Weights of a small GPT-style language model, trained from scratch on English Wikipedia: 30.2M parameters, no biases in attention or MLP.
Each number is 128 + 24 x the weight over the matrix's rms, rounded and kept within 0 to 255. Layers, rows and columns count from 0. Numbers have three digits each.

# up: layer 4 MLP up, 1280x320, rms 0.108, rows 386-452, columns 128-191
# down: layer 4 MLP down (transposed), 1280x320, rms 0.0489, rows 386-452, columns 128-191
# gate: layer 4 MLP gate, 1280x320, rms 0.1, rows 387-452, columns 128-191
up386:146137107130153056165116158112036173082105094110138128104141093173116126128110091116142120109119153189132117111138098127141131138144121127102104102118135116092118133140121118116108121106143128
down386:135126134146111133119127133107200095153117167125123117128124173095152182105156091106163099122140134113135153164101157139110122153153121126116194167122129142135145147112135133176147123153111100
gate387:148135123108137107124191113152096148110135146128175100127101152089139073137131144095150167145155098125138160136107163114125102110118135134165131131134105154178126129148133116146107159113122151
up387:155081115073114133141156162093095138115115139117172094126143129081111124188170124096151108135139086094140144152157139129112116106098153151115128147147091110132169134121158122101088122147150106
down387:153132119132132125125128172110129075130115113148068170135139164172113143129131143129157114144099131113145074128100134121110144132146134118088092128092165129085141083147126129122155098121168108
gate388:099115095085151131159139105163141130146121137135100128143120127146158096147163115114075118114119106173120105131154152127131123138160105096123121112117090122131090131120123123081106140202069111
up388:094131115106144106153127129138115100113108142145103096136100135142167123107136103137098151103084140131132126123134125055106106115146149183191095098100075157141130124154121150137102160139123124
down388:102130117041147091126069195123138120121140144138123158101123158109119157121113155126140120170143114138164126183133106135161155062145177126170109160109111167128085085109121144137154164104110121
gate389:118157138110100110131125113145141113107159177119200145098118113146106138139128097163108156152178162109093128097120172127151141137169114110133156115126113136150105156086088141127139136101118160
up389:087119160149054144083146160098148135159115170112085119145118127132173110126145130142198122089104110172140111130126106127131129112126120080149135138136158112113135135118108140156185137125136116
down389:108120130135110165126100136112139123128124164134106174119127087143111132127121078126128122148161151110074146105191131127134115132133112122088151139145159143133142139096117159116110104112138066
gate390:106102102129120106110146126121130095131160143126114121091118128083220130153153123157137139141097137149137091100134151091128122193130132079073121121181116142111108141125155139134143154110136091
up390:156108096087124139127142102133123112134151148127131115103091186066157148131117190158158113141069139186126117130118133107106128156135179120129103162132122136143126143134140178137147130108159071
down390:123135111140180170135094128122088147135097137131129175147151109120142140105146125122145143101086097165140142128131106139117071148082128149139153178087112131113175136084157159138121115107129085
gate391:159123192109148131133111101150149146111154115129124155142134143157122126099150134106123149186121125116115132102123091130117119144166148118138090107107110116095104156171120131095099129142094108
up391:155097091090105148136145113104105094167152125101126097081146130156119134136121081146151130091125138115101140161129156127119131098149124126090105142144133144154139168097107129171149089105187112
down391:143122118103150112127177149181131114124157116115181100136140121131082101115128121082110099112146147117117149105135074133119096135168149139109079114102127155117140149126109128122109108129128066
gate392:142148157111146159080163078132173137098138143083135171089116146148118122133124128118111144155127157142148127099134142125154105127144126097105149166107102139136113102121113100158145126108150151
up392:095108119131124090152123148162114147161105119163114076116124121139103132118110155132180151145127101116070142096122082148128101115113121128137096143107143183153118142157115142116094150142152129
down392:124136120138101121098139157092138110182089124153156116064130183131152126085089163153133124173101121145138088142138091095126117105138176127188133121093156116172100116113151126091154137135164184
gate393:183147109134173091157112121131136175108130138134147100134115137118110142116143146158175128077181120148078155129130108126100166153110119121127123093120126137149150133133146121128160130147131095
up393:153115143120149140115155122146147137134116138139139127147135125142083117117171143160114088136155134118095126152156148110143122157111095141109163103180142147123148148122126099134140112129079092
down393:096103101111132154116135153125129126127109121128132144111138122103142088170115094113100172156107164114143142120114183135135102099130129139156117181122138106119119120122121161126116120115158167
gate394:105111132126165124161109141089134158121157115142154154107119130135101137158150083094096117139107134062101149116123179123115131115157125132146147122129117094106101122162126117128088101133119138
up394:128148158155121177131148145127150148095130123114138161127139149116128140131077142131142115099160154103152129106086176133139136111136168184118145102144101158132115101134115141127113106132087086
down394:159142105114107142140131086104150140127142121152158099119150100149128147169151099145094141150125133176119151134131095114125166101104113105145125152088138123129092135115154123144136139098177149
gate395:165119127129136189114101099126169119127146120106097079120139171124060117149085139103171100107123170148165161099133116092126150094143115108122103129136147109131107160159081136164161150137153153
up395:168129133121103131118127100117125153112140095145138142108121151117104113117114147150139142135134148169157070111106115140143146105129126121163118154112175167101140162168109096149128139138148162
down395:162103142173154066127160100095110109138070131155175163136194143127151150137124122138114123143176127132150110115119098129147117103110118155130086164128113130153145124136123108126091122137128166
gate396:110135120118120155120120155177145101106112136120117162138171120125102158142132126161119135130148131103085093154136112136110125119193142145149118154112125103151105134110183142113136172119094132
up396:129068143134147070162131137109089149118149112107173159119072119112175158116142131125134140132134118143141093110151161122164161148099146061075127131105103140139166137143092144159094123163159108
down396:149171112116165157104146069126094154127154140096154161117106119162197108072090135116117131144124115110094112115130116131080108130153111092133146148134108132187105178122157163150096138130119119
gate397:094120145125171126155152107152115140110148105101111156136132129127116177089123127141148128108141152114091159112108129106151141131169151116129120141110107075110174073083141192184131094159128133
up397:132145094139131164152098155116129160147135101116153127173109140117137112172111128110175165090134157116132100142122106162086155114100137158156132104120166125138145160123140042098140134112126100
down397:161147105121157155126089125155106165100135084078118129139133139148120147103114137154150128101110125173136134163080146116189127169119126147110125080085150081130168140090114130163121086112140127
gate398:104129109116069097106112118146127099100139131066138147150094167125179122129134096146112071153154106135105112114153120125124129132139099112096156150127096109041132124108118161121150165087107105
up398:135139130119072114107132119139127110103108128103140138123130167109155120142164104145121107174148096117142129133137089147102127150148102112114159143107106116089151130103091137096098117116154104
down398:135146115132122157120131108114117155107064139134120131087138151147129096092120152124139151151131141141137128146109131115113094117098133140152127098135174148235108115130114117100122111144170119
gate399:146127155168150116145082094102169117125122147120129124140153160105098109101155127146131101148135144115116159129148121137142098130152135136137126097120131106151163107118119135111104135100095125
up399:154130126136161118152128106161156111130142107174118113114155124159142119169121133105110098142127134161131153137108156119150146129105126115124118139106135142159098164099107120142084145146147147
down399:106106115111101145111142126134105134138087144067113147112089132098123124098146106123164143129117143100118132121120090141128108149149125128143116115141144125089147100151142143111150119111109093
gate400:152121090150131131126129157099083142126127125113182155093123128114129123132087123129121101112166115138108137129147112142105142085126145120150159150103105132123149114114153102159148099095111127
up400:142111129152154152113126126127144149123131134127150169165151132105102119125109093172137162183110160132095156122119086145112164138114134113140118145070155148080129120167152154140141140132130123
down400:113126157127156099176154101144153132153132157153089104139116129151166130118185130117142141129131128125151100105136165113163059111110122153142121103159141162144146121095113121126108171121158137
gate401:062102112104110132149185132115103130124139123138142155141140092138164166143148138131123113122086168089114095117104102084138139132123143130180068155150099150105175153135149152108139161090151160
up401:110080133137154104139083101140125134151149166137075136129085098138086104085093139123098074123156135134110117129130179135115099138053144165122110120092136139127135151144125109123109124159111097
down401:117151139118074135130136116070113141123139101142174095118153123154083107099168116135147121177120138094090110102134149104127160128162091139131146140126120179110124140087082147118130131101133081
gate402:120117179133091164120131100133130092154143184167153158136117100136176149148130091131102080086148101141150112108096150150124088133158112159151107135155156128127101125164153122123143135091170129
up402:099089121119133119148146105129122116137148103110142172130161140102106117146166122141129127141128096159094087160134140139142150105110118138123131159134126115100148146136115137107112146117118146
down402:122119112092112113070146135115130137139137095134140095108128110118140162139095151132136109086111133111099100140183111133133147152136077128108130131140143148130149109093150139093090109131168118
gate403:135080134115172111111101129138104079105140096125107088148103117163116145138172116189155124144153108126157120148085121114117129098099191130102123129141094090117136100080161117134120095124129127
up403:128137130106164121105134131156159101120121112187087036120117097131162106116124119156125153107126122140136176132185149132128094110086096146144156131138152107102097128120167121091168121148122108
down403:124152069099120158146144124146127131120093131117143151154135121129125138147121169083174120124090107127126071156127176164124189095162097122177126103116106125111143095124151126154136148123126143
gate404:142113115100173157106122120128148154098132140159156114158127111142097106122127104143177149127103159085122138130083127119088128179100155103129157137093095154135138140146130126174130086147165108
up404:123090099104180130100175122127065113103160122111167124127111106134126072131100108112126099114103131150128149137109151124091146147113190130112101131096118116159126124123131118173134121128145139
down404:103090173114137115124146173102111115150181139078156144133090145128125111115085127129112078155131178127072109146133178116091144136120139114075097126144145097080139152120136175125123096120138130
gate405:146155155143151108149132163132157103086110108138156129096095123142144152114142136151119065156137131119106177089131132125126130129114126144095091132151105083111110141125154149142091145123120136
up405:134104114128111137110088119118110178109126112128107090113126147133119112103146153110150107121094079138111129126176123157116124137125118115132138110111091091139104142131144122136115126127103171
down405:139132144083129173137093101124133145139110141115109100151178089080116108119132125148124134133111124124135095150128100127109160146156157157128149150073092158145173141155103165123109127136150124
gate406:107109105065087152133146133125104091164118123116134159113152136127150121144135132159139155132103184178099097179110125114126118160168109124094197129112079137135101099153125161104114164106129120
up406:123140185159149134154158113127153108113151141156140097128087152102167137100118146127125081127122071130121114130136134162147145108093125120166101141090151142099118118140090111130095131132187188
down406:150131138068111175135150147121079102131129145138112142157116153107156164136105136161072128151091180144093099163125167110128086110122097105104176137123072098094126105133132151116133141163115125
gate407:194117131103131111181173120139171137134187104113153152086123142097078178134101197120175100124163116131135114166065126130107132131135136167119120133087099167105120127139173110140130144148160126
up407:141148185130085103124142113106151147118163167143181128123107143084066102112145125125160102138143125127145146177129153103114169140142126151098163135169120148106124130155190134098098122143190140
down407:124123154129150167098063168108112091124118134096166120129128151082168139125108074167126157125128113135116170157132145167082136126157108109120090096123145129103161111176134167101139123085134122
gate408:082143138133133112115118176123119101152111135121130150136124140157129134117144102106131106140125135118116104098102131109142147131138113117134136124098115149078151113099095168163146152138106105
up408:157138112082151119182111094155121157137105119104103109103132138132110099160122130208102132140131147112131113136150123134134100191127158134093092111138124111130127136120146070123118101125114142
down408:110138112136119110170132130125116117159134125120096113124139111157138132107151092106125146137149150098117133115122084167122133069136122097150122114166090130173125150085110132160145108132142126
gate409:110105114107139162117140143113130127151127086152146162115148124142120126168117121174101133152146108161156087142115107151117153125107156091096096142123131145117163135132100111140136111135126174
up409:104159132114119161105105129110141168147070126125111123130099157166132113160154105135160118127140167166161123117137124112153137174105118128135130120093132138088132113166146123065131136103141130
down409:121172132159132113131090173120125158121106164119114080120123134161118074117135098144144163116124144146158123121119144113118138131133140116130169107135172126141121082115125142117096120122100104
gate410:142155119151143153132152150147101089120063129153159123114101130138184142144120108099150122112089144083162132118100132110150146125140147137128119143098146127123164108148129123145137093169121116
up410:132138138128111133156109167182126116108175128108118087137114147183156146132147128142095132131114132121118160132126134130120133158127155111098090127160122139110134156160126102107110127158080096
down410:133159102136101106130147098090123190128120088136129100129134123101123118072152114111125137139127109152182102126141161134141114130134113137099150149080100142125128146113146163112103098123135150
gate411:140150135163084125131095100170063152130105128094151137134112151100135112185121135123154166140130114143104135132160098167119102129143140155121137143125094124128119118164119144134182149119146171
up411:121087124108126158115168134124142115139174161133126119116131096120117129093100118116120128140112136126121105117117109135160120135110141120153078125117103129135150121133154148102118129129134120
down411:119132140140094144122087136132070138137143095098137138155146183111108128145133174132119156136133154115122141140131094139108102129115126119107133148121116130132124128162111141128173148105162168
gate412:128156126088152138076128109097106144113102068123164125189104164120136140121130108126123104113074108163155130128124145123195134130155161150135100132096136137076162122166091136124112163096142145
up412:142120154116135132112126128128115150126135116106114129147156109164120114130106138102134169072113115133106089140164099144121133137110118151139134102155114106094152129129155123126093131133150161
down412:166173119158180089123125113164113128125118113122135114141136158118098087128161191116109077146168102157173159142115145114134065115174140101115092100137128139120120129122098159154127139079095110
gate413:173125116102113121135155127130117108121118146136129154141086151137132130155085159132133107165153072149104091159138126129095137106141156138163136150136132128137101112170084111141139107151132149
up413:148116121159162105125134093113134149143115135130129102133167107154148121132125125092130140109132133131127146122092150121148137140126106155134094127102123116117131112123140130121120127118094124
down413:124135123148095133118175142097093110095095182107140156141148152154121120152077137150118135151159092134125101139171137094116129103145176130140149142125167160130118092162086112120131108145148131
gate414:114157165129140132079138140093139121139129124096068083096125157129131125111101170125129141136066153141098139108140118116115126116139092131145137169078144161128126135144120116199119139151099108
up414:149090081139099135120126146143143092117114145178114163172102109109091131117122125124123122128190119158163134104138145138136132134130156123101135077150148147117116091119110149086125106155133160
down414:114147106132132161102151184110126102119140126141122121143146163117103144122105158154154165101122147135109126124136137099121133138155125111129134141147157149118138157142160122123113118152105142
gate415:159140106070115145083101112098116121098140162086142159114109081131166116125161133106115139166140157110075121165118133129134129138122124103173143134116123098127098120135145096125135160184104120
up415:120118113104111167098163147129116132107113112141112129143102125123103116108108141095155131132118149133130137101116094137160143137081116113133130120143129105115125144127111093156107100138112162
down415:125130146133143115160115118156164145173129100168126116151161150128090157100127083153108126136080099150142125070129115151087108133137126139101125155136151147145123121136145141158128119103139154
gate416:146091128106148137170146182125106137151168118166127106114086119181108133121143155134099110145139112106130141115127107094132139114163103162101112144123087123145120148081122060108163119157096104
up416:118131133109087138150156100088132150139123124149145129161107128146126132121131159139118127185100141090125116116097107144130144118099117134113171099114117122120107143135094067150185166120102159
down416:131130168109159180152155115171111144108150138147126120149103108089127159108122156122114153130145111139108151131096134100135141130115117128122107102128180116115118159121111140175164124087125135
gate417:178130134123116044113097110162144159158127164150144125132095122108110188121107053106086191162151096150108097151159092118149149111132126122158161110084137147114111116128114126133134127119144097
up417:148113115108126146135151130112132121108118105143127111128189102075144087162170158146150068122146154121108082092151116107119101130142103132085129162123120164125097127103158131158132139115131100
down417:140117146090124099156094130137155131151122148159165123119172140128102135150133116153128124146099128124116090136093109120139144088157100135123143137081138138102109093149142128121118113121125083
gate418:126106127109125166149115104157109142170102142118142120121124128123102170134179109129145100140148129068115118075071100122123128134109127094126135158104123132129148084136085129123152084108125161
up418:101119144173141145174134143160085129122119123178142101129078153122145130154133091120108142160114115127164126102148080144136100115106132104124138141144109136140118090118104190077127163155159146
down418:121144115084139153094134108101136139111115129166107128075121172120096136120144142134115120101149132175156157159160122167160147144082065108109101121092143092173094164149140136121149102133100101
gate419:133121105098080095127071126113162111115102123102143112098135151105114132124135158129134113148151143152101136115069108123097107111163100114118105110097120130109131092139111095116088119152145132
up419:124160103168100104103110128130147126111134122152131116137122143113153112132139133134139146122124137123155116123103141130117106134138154143138143141122156154118121158139130109109148146115110171
down419:118124106079127123125074119116098113195143123116143091105148144132142121111148145115116113164132158143112144126155087166101129147120096119108132141114127093104152091131160128141129109124076064
gate420:077123097114154153115113124140162151131148159126177107156143110088090154115143107145098110138097136161145169115143156150139107105128108116162122158121117137097105091110125101145137122127140157
up420:136124131123148121134116130129130139134113139107181147129131150154099157152119106122190096103108132111120148130122141149174139104121116170163111129122130129137154126149108119135136104094123103
down420:137115126137103121150092128155099113086105164148107149087103147103171140148128118114130125100149156134106107123107112130092154113133156134163129163152092162107106168102119161118075143134134122
gate421:088147141104125115111101107124105117098149124114125074129159138141160149143169104144153146105139137121159152113140165107138107104110138122129147151113150171086103127112142119162150131169131155
up421:161129118149130190167144121139110082102145118111123096138114146105114127138113124126118097128147151143109158128167134111158108102113120118144137154126120139184122148127149096143120102160105193
down421:097144109176147116098092139118140132120139143147125098190145134165118149097166117105121154130129118129165119120145121091110121144166137125115109124131190093099142154138112122122161173149124132
gate422:123144099107164135108110136143153169130117124155142122124157171124081188125130132150143160091079143110107172166103166148141137141148109102107170136137146129148118134124137105152144136138104120
up422:119133123146170125090112154162118116124143119203129114133148152105161171120099183123161150100095122118092135149092162093128137140109146114122145123121126124121142161102131122116136130111118108
down422:114119117139131141169145105108153125118126143107108133096133114148124088171179113103081135138128104128167133133165143134143131073126089141124151124127102124124091123159153139148146165144121118
gate423:140112118140145126132129106159159131127128133139166126127085131130139125140148167137102112111096149172120097083103146143133115186180161157170102122153114117154099167136134117123108092152114100
up423:150092126153121131162121128128122124126121167128129087110124132133129121161104136104114118116091153130127135118107120108084150147108099157154114128147129114135099170166124105112089061166134154
down423:129103124133141131135085141125109159095122104150104110195099110119141105142102102127129107123123161106155118142104119098123160123083123127145144150112104129099166156178105125114099112140124141
gate424:160126135118108098113082130145156086153138140135130115131113092151185115136099111128100155119107105109161167089096148109142101140113124118103129129091151085149130137117097156121133155111095139
up424:132136135133140095152123145112162120116133115129096126105096083130144120133133088094144092111134090086162158115130136093162105144123148089154106167126107085112156088115125171143142152157135150
down424:186167070098111158090102124162095136128122141146161106147121136134139110109135118087171129132113128087129142132104156112131125138120154171147087113179085135131135119105148139163155160104104121
gate425:121136122166114099121111109132139085095115128125082133125157126101130113117167116128150121155168124113131117098176118113143109114165122138148112171144162135113163144177103080145127132125166170
up425:150108141126114126127145129159135108153145106084095102128156159126128109148166108127130111138142106137125164087145128111113120148161127103120108142134176117134155108162148122144117109132163160
down425:113154073096120175140115140083131161106125132146137158114152126095107098114110146099157128148128154130140090154087149132071164137125131105127122127106104082140120109117091104145116153134067097
gate426:129117150120174141129089152164117118112118105146130176183155149084089135116144104173116103148129146142145133140122118139115154109136107122169115123097099138111155129123121130107102122132169149
up426:133158134101117122114155141119116116096095095154112116111110119124143131114146088133099116104118159094116159097099144147169133123138135181132160124139155136147104140162129155132118114097151092
down426:128114183142141099104116117126132131096172101166104131121067120142162154149157115156116145139116158134141138144156111139115182155074139124136146110144107177115143126110102130126101154142138118
gate427:131154122086126138152173114189126121096096145132111111159115122132130113183108085142091145092112141166136135173130139140087206116137129139139120070111140162115149134161152119111092131136096095
up427:120140151113142140149091094122145132130123128166106122111153161158116134162116115158139150077141136125131142117124105136120126164126112108119121132087150154143100133138146104137147121113120163
down427:120116115085155104134141126125166102138143127125080082112136124138118107153144105101096065120097160150146086089138095153091103141131170125104142127131103081121125154085125089154126091130123140
gate428:106115098113141116120116136141129149114133132102121132091083184108103124097054139154110099134121132142128114118100101164139130133102132091125137189112092159115121118111125135128135137130197127
up428:100123120133149122125120125057135108136158108124159125068105088138094096122102179128095095156121117136123120122140159136137128164152160121123100164113108115109154155126120144145112084134121152
down428:139132158164139132146145102097134094102162067088140122092090109133100113139121130140161108107154079136155144142118128155117104115116151161133114134151084125153148153133112145108085188114078108
gate429:107124140102133124122097147113083139105081131121151128126134129135138127137099133101110151084171169171131154161094092157160108129133108113133146113156130115127074136110120154094124174123113132
up429:142138144153109136132115136134116112127162135113140140152086126137151096132106125129128117153149157085150133087146111118100145100176133144141164140111120153116102139125079185134135135124115135
down429:159137119124109176140140131147126133132125095156109181154130142149124116125154066156138099121158119140185176128103136110186092116163117079119124119118109119147075133124152135101154172083111112
gate430:150126116135131113119133124122105143162160128153122129097086137126112154147171142117102089139175140132138169176141113129125090135136072145168142125148120120148134113174127126088095109116144176
up430:203150148107177108109153102139100124164161139135116148122127099155110148149141123139091107127166110130098133098117162094079136143135141110127163106128109152141174087136099138121121140151133158
down430:143134132141179120136123164108154100123123111150110132166160104130097130150177125137119128127068106145120118135123167140093155115135139152122130159125118142121105168112119139136113121083128136
gate431:126173096131144123132146122107112115155117169125138123170163118173155114143114134182145137130118171129154111112116123095144139090149106145070129141156149108131125056126137125122135186147171141
up431:172103115127133089115144160104113137144138137081164138132147112131174137158146125158167109131160092079179132106115158151100119118107142184101116136133162119138089119143145113107149115136119157
down431:156119167126117105148171107104140154140102128084104140127133132158115125131203137129118143157109083121136142143133122168131109136119128147121120100154139124137123150087089089130113121120126126
gate432:127116141162113120093146123111128112134119096083149128140097103116122126154131108103113095138137119140165096134109159099163128081121124137175121125148106184171112136167081111145131115095155139
up432:120123099130114104180144072100142146125130109149120149122096123095146138102165145107146145149097142128109150113166117136189146147156116150126140130114150146116129187102167129114141148129158119
down432:126136089144103121145158131088143116125144122162159134155125154123149137139121155091150144146124130158099111116115148104139135096153115122116087073126148118118123114125125115105144144125146149
gate433:130146150097133113120086118183126141141103118135108139122139137114141133155131119148145142141145122107144154149104130130113113134101124090092128126132139096144123073132133107139156173136107110
up433:125154113135108161111147115151160134090125119149118132129102170111120131116111145118125136128129127143105169140145165135140137085156136102112154154113108150129138153143100129154144155111091113
down433:114135101102153131153112101120125127148123136107099162118142097096158104151122136097142107129110131135121142159106095120106141094146137135110071110125147154117152147115115125134122154106154109
gate434:169121114103143108119156140130143145142133165116148097135118134108149137142159132128121126120170111136076147125128106097142118149156140101124164121150089157106133119170127104123161120134139135
up434:130154072117129098157125098125103124105112099103136062132119133176116128141104099107169145134090130108164150128129127087108114180127103123088151124145121135145141150167167168153097118163157160
down434:114129097097120139129105112122116148084117128161160162163164124123135093139189139098153113142139120142090118151093141099128178119130147114106115154080139116108106122086150121125150106143093089
gate435:154120144067130111092151143100166143165125123108099131132108095110118092161122110133113114165139170158109159135146122135115186168134125129118119115137108131117113125127108105122102137166161149
up435:146144142160110148141138136118118121122115123138102120135139163129138137127095127141114116139148089153132127124128091151125087117126148124167128109131122107142143144121135142127160117105094110
down435:159143129056124112085157130136157128150132111131097147132122096125104123158122121127087120138135140135140122121156122139104163143112100148092119099138097126118142125150158091117119122129150143
gate436:097154116148134085114120153099160096138155150117113142135171126083128162157066091152154149123100132137156172103114081158114089135122140124121115147120152127138111110121111113109134149099089135
up436:100161106164083115150146139128095100138132150106101144087109127119124105120096156147097115140079148141102120145126115134101078176135142110122129148146123108175146115107121114158148133106118125
down436:126116129131145165121127150130098155137089125132149151124091137135103113144147138088113110153169117144151081093151152108149169087108149107158115148137149103129128129094121126113129103130145133
gate437:148095152137124135149117113089127132142151102138154119159158081153146129094097147146142130103103107119115145130139142081126121106134119174095118142116114121182163112120122132136125122162137137
up437:135110123122118178133151096098122112148099123142123163123156131082118106104119122141047091128100125159093104125107142127136065075132122179084109115146144130172143107102137135136132129131139078
down437:104115137182134146143153151115116120092112128126155180123168158123137162118107117147115119143109144129142092088123142117134082125106069132135115137123149141146127163146120133135138118112201102
gate438:141111134118127110177104139158126156112131076139095106112100118145111133114102101145127170142082152137133129139112100118125162153133136118123141121107113141083107148141095103144144120136131134
up438:070145141171111127135086159183124115121136116110141125159105124169157110100059139135153141101098142127081157116116100106072133149149128148167150120120141129081130147144127145145145146082161111
down438:073149119102151162112120146136104136119111146101145154174139146165152153108142153111161129062165155148149112110120170100097130095161160134190112089117107105147133116097139181115134135095138125
gate439:114146112130132100121137105071124099119118137177111129139110107103143130127152124157171144130149089137133157146173158133120144128146082139102149136126106109093138134099129108135123103147102145
up439:120091128114112149114085166111138096144141141167135096159155079166099183106074108121162127137141132117130098104122127129097142104137105148107116097080130103118119119080128121117097134137106090
down439:133139115146065143160142124121133167158108154096112200114121127084106109099166100117078137108084164111178117106119081129160116157118106126095112093115159125103157123104118104108149128101110157
gate440:141194140133139104109122173125152209127100117139150176139150111075132115108120153139164113126130145158123116151109117168114113055137137143135097081077128139120150180167149141116114172162125144
up440:138140147101140117142098077148130133143129127144150110165128135098156086115135148164133127136105149110090072151135089166149102093151148157170129125113108140089106128202109113092151080097112145
down440:109071110131121135105116098098134106123126140155124147115121171152140120140114089140147164120123123139154192119131112119093119232168117130145160119139155113152099130149111106159120122095123130
gate441:121151128158156140129116121129168103102100086136100088117141118117143134129142124111148100116123124153086179147167147126127107092137079094060150108156110132076177135091118144115121144130109110
up441:078127081151118128146111095147117140117153118120147138125124121102146122118136153149151165129138141130163120145095146110109130145083097148162101152135123148199079122143141176086156110116186110
down441:179141153119115140112144125091135093100126116142122127141134138104097140115127103086144137090104145136122147139109120157128101127133148119155106133101096122112128104080079148142123137164088160
gate442:107163122142110134150098134105150126135105172171117133138130171119149128114102111129151153120158196121134195103103125106118136123142118137128097144115205112080158138115113118131135136125115157
up442:144114103121143136135127137107141120155120122130143184157090117153092097146145112136144117160100117107126151124153092113128135134141135103159141111104146089134093161101145174122101124108139135
down442:110135153146112160145139114136104159126086113125085078085144121100137166130112148122121129106137137157140114120086179141092126126095126129108121141146169152145142112173130123127137124121127139
gate443:143140106098108087137112108090147195153132152109129114118143120140114154119122118113169134128153186126144095163112147132121119121152143121192138151132129142153148131138114161099111150134124128
up443:131077111138128131110148101137114098138146148103093138139132114112159129115170147124103130118152089172156151105097093143117134088130106099116125132125125106145156130128126131147099144138158105
down443:130118111087105151117123125121163177128144126142088086159159101122097135111119090108139158121144184134164119150111152113094117126150130123140161156145141126147147146105115127108118147139117157
gate444:138110075137116074147119136076135116082144136170133141158151092087148069138122077124126211088125150116158114117167169108138122099124147127136141152135144132122133089136107161156133150124117090
up444:111112130110091115095134150086136134140126114114141135089121154132186154101106091155126185128128150139154121118147134129114121109095127127109149162113126116082085124109104132135130142111133112
down444:141135129150133108139125128126115163110159117190103103127108095111093135151129173105132153186106100127129112125165122124155120141123119122136093080161137141115116148135123111108142081145122159
gate445:129089122174138138145116112167109163110118101099169132112135146112115178136123085114126146122094066117106173118098144132125117123103137131160102152121130194111131134133142128135133138131146108
up445:120084102125123129195144111180112087090142120147134154117133138130127101125127131143143117122128141153133084172115165151143185125129129133117184126124109152144124158076111160156087139124159150
down445:189149136089146128092161141144157108111150115092170128155125137129144153140137214151137084118145144122158125117116124135099142113166157134171147083143098180130103158137116111122118130105128142
gate446:132120109099119120077120179134136122096162124180144128134126177134111108118121137143123092104121173158143129120144106129109122091145083123121154118127136108107132107103151145095078107090132168
up446:153115158139101146140156091127116162144126127118138143127106105115135129128144167107118135122110127088163117128093137113133117165130174154126139116122110148128122145137154128132184158167102105
down446:138131141107154107129112150115136119095126154143136089122116110122107087153119114131111094150112118145122143104139085138114153152110095102138147135139139091096154111140141098129135080100100113
gate447:148131086122150119116125162096136146132105097107084116170095117153096169131099115133153102162125081115115127148181116126147146139159157139125085130132117121080147142124147195155128148110148121
up447:117143104096134143116138116119153202145126126104146098141106129149087142149158125099167108145151106121115136136152136131091170142120122132146091161149066134113134135115111168169121135126102101
down447:150129143158094134127099151142144091127121131135166096121118120086103151105121124108086092131106128150132158114097120122158079085137132159134160075168181152136133116090145117140110147141128129
gate448:118139130116092133153164126157136123147140076123099131142126166152136098090131149119171125119149107173139158152092123107113138144172124164146114117104098094111147154128152133108132154073124134
up448:130126109124118149132141163120135170112127123120155163089132136178161062100178149106126124144172095157129127140094124126136092112113130128152103127118143117118100112123119042130139134121147122
down448:155215110125148111131137141141083145137120125147185118096107152113136120145108146131099135122136149102118141148122112114073116113147105151103145151136134108079088105109126109130149126126107126
gate449:196138139087111106163087094136154133129120140080090105151091121140138095131124127139112121155145106140134107152123131081129137137140140135110157066113161119126145128136117127152144150150110132
up449:112127099160131124132117128126095090109133138126141132121125075135116149143115115160137112159124130134117175160135138143137117105113138137128113079132162110092164122132114093121132131136158124
down449:135140153147105130118135178131142124142097134159140123111151158129160076169118116121117119125095157136104143156113118130141120152104149097136132157132144127116146148115164138105134131121154116
gate450:141114138157146136099129118099103069116165116127113107159154121143123059086130129091152171114116147098120151156149155103155129187153107098087121125132161109153146089139112092137099136124141091
up450:140139126154094100133098118122163142147133158108086160125145143144183173129141187128119123171126122146142086111138161145141155115143147176142130128095114127166096120124119105134143155157151166
down450:110136127154121104080142145122119134153102142152131160149133120115114102149106098134153155136100087150143137108138080137097112137161138122114071098140177129137097070127109082149093132156119151
gate451:083143152147129153125123124143088115099138149136144122144143153096099107167096120145134102120084084117153140139147099093160118128130119136121120121134136090124120129080135141121142103087118139
up451:110129140150095135098115100121180100112117137142144108132152124136130100137114119103113154069135155146119145133124133113127154084131104137136112141110136041101112127084103125123163106103148112
down451:154142149138139127127134139119092133125143112111132170135113101114104046135098099170111100160157163090111119130092169129150117133168122156133148114155122160107105148110112137123117137169098121
gate452:102132124140144155160124146112167156111113126120109091124183106095101140127122158175062163143110151117113120123146114177118096187117159147156136076164141092121165116118159115141076154129121138
up452:152130133100137124101129138113137097159120126086096129125145112130120130123164154127092104182117124148107127144144145105173137124138141189126112114175116120141135104154125136118158149118134145
down452:130109082184106149158138128116152129068163135124152093117147115149132111136103155143173135114108126146158104158147125103082110126143070112121125100106119119140144123083136142144112165119126129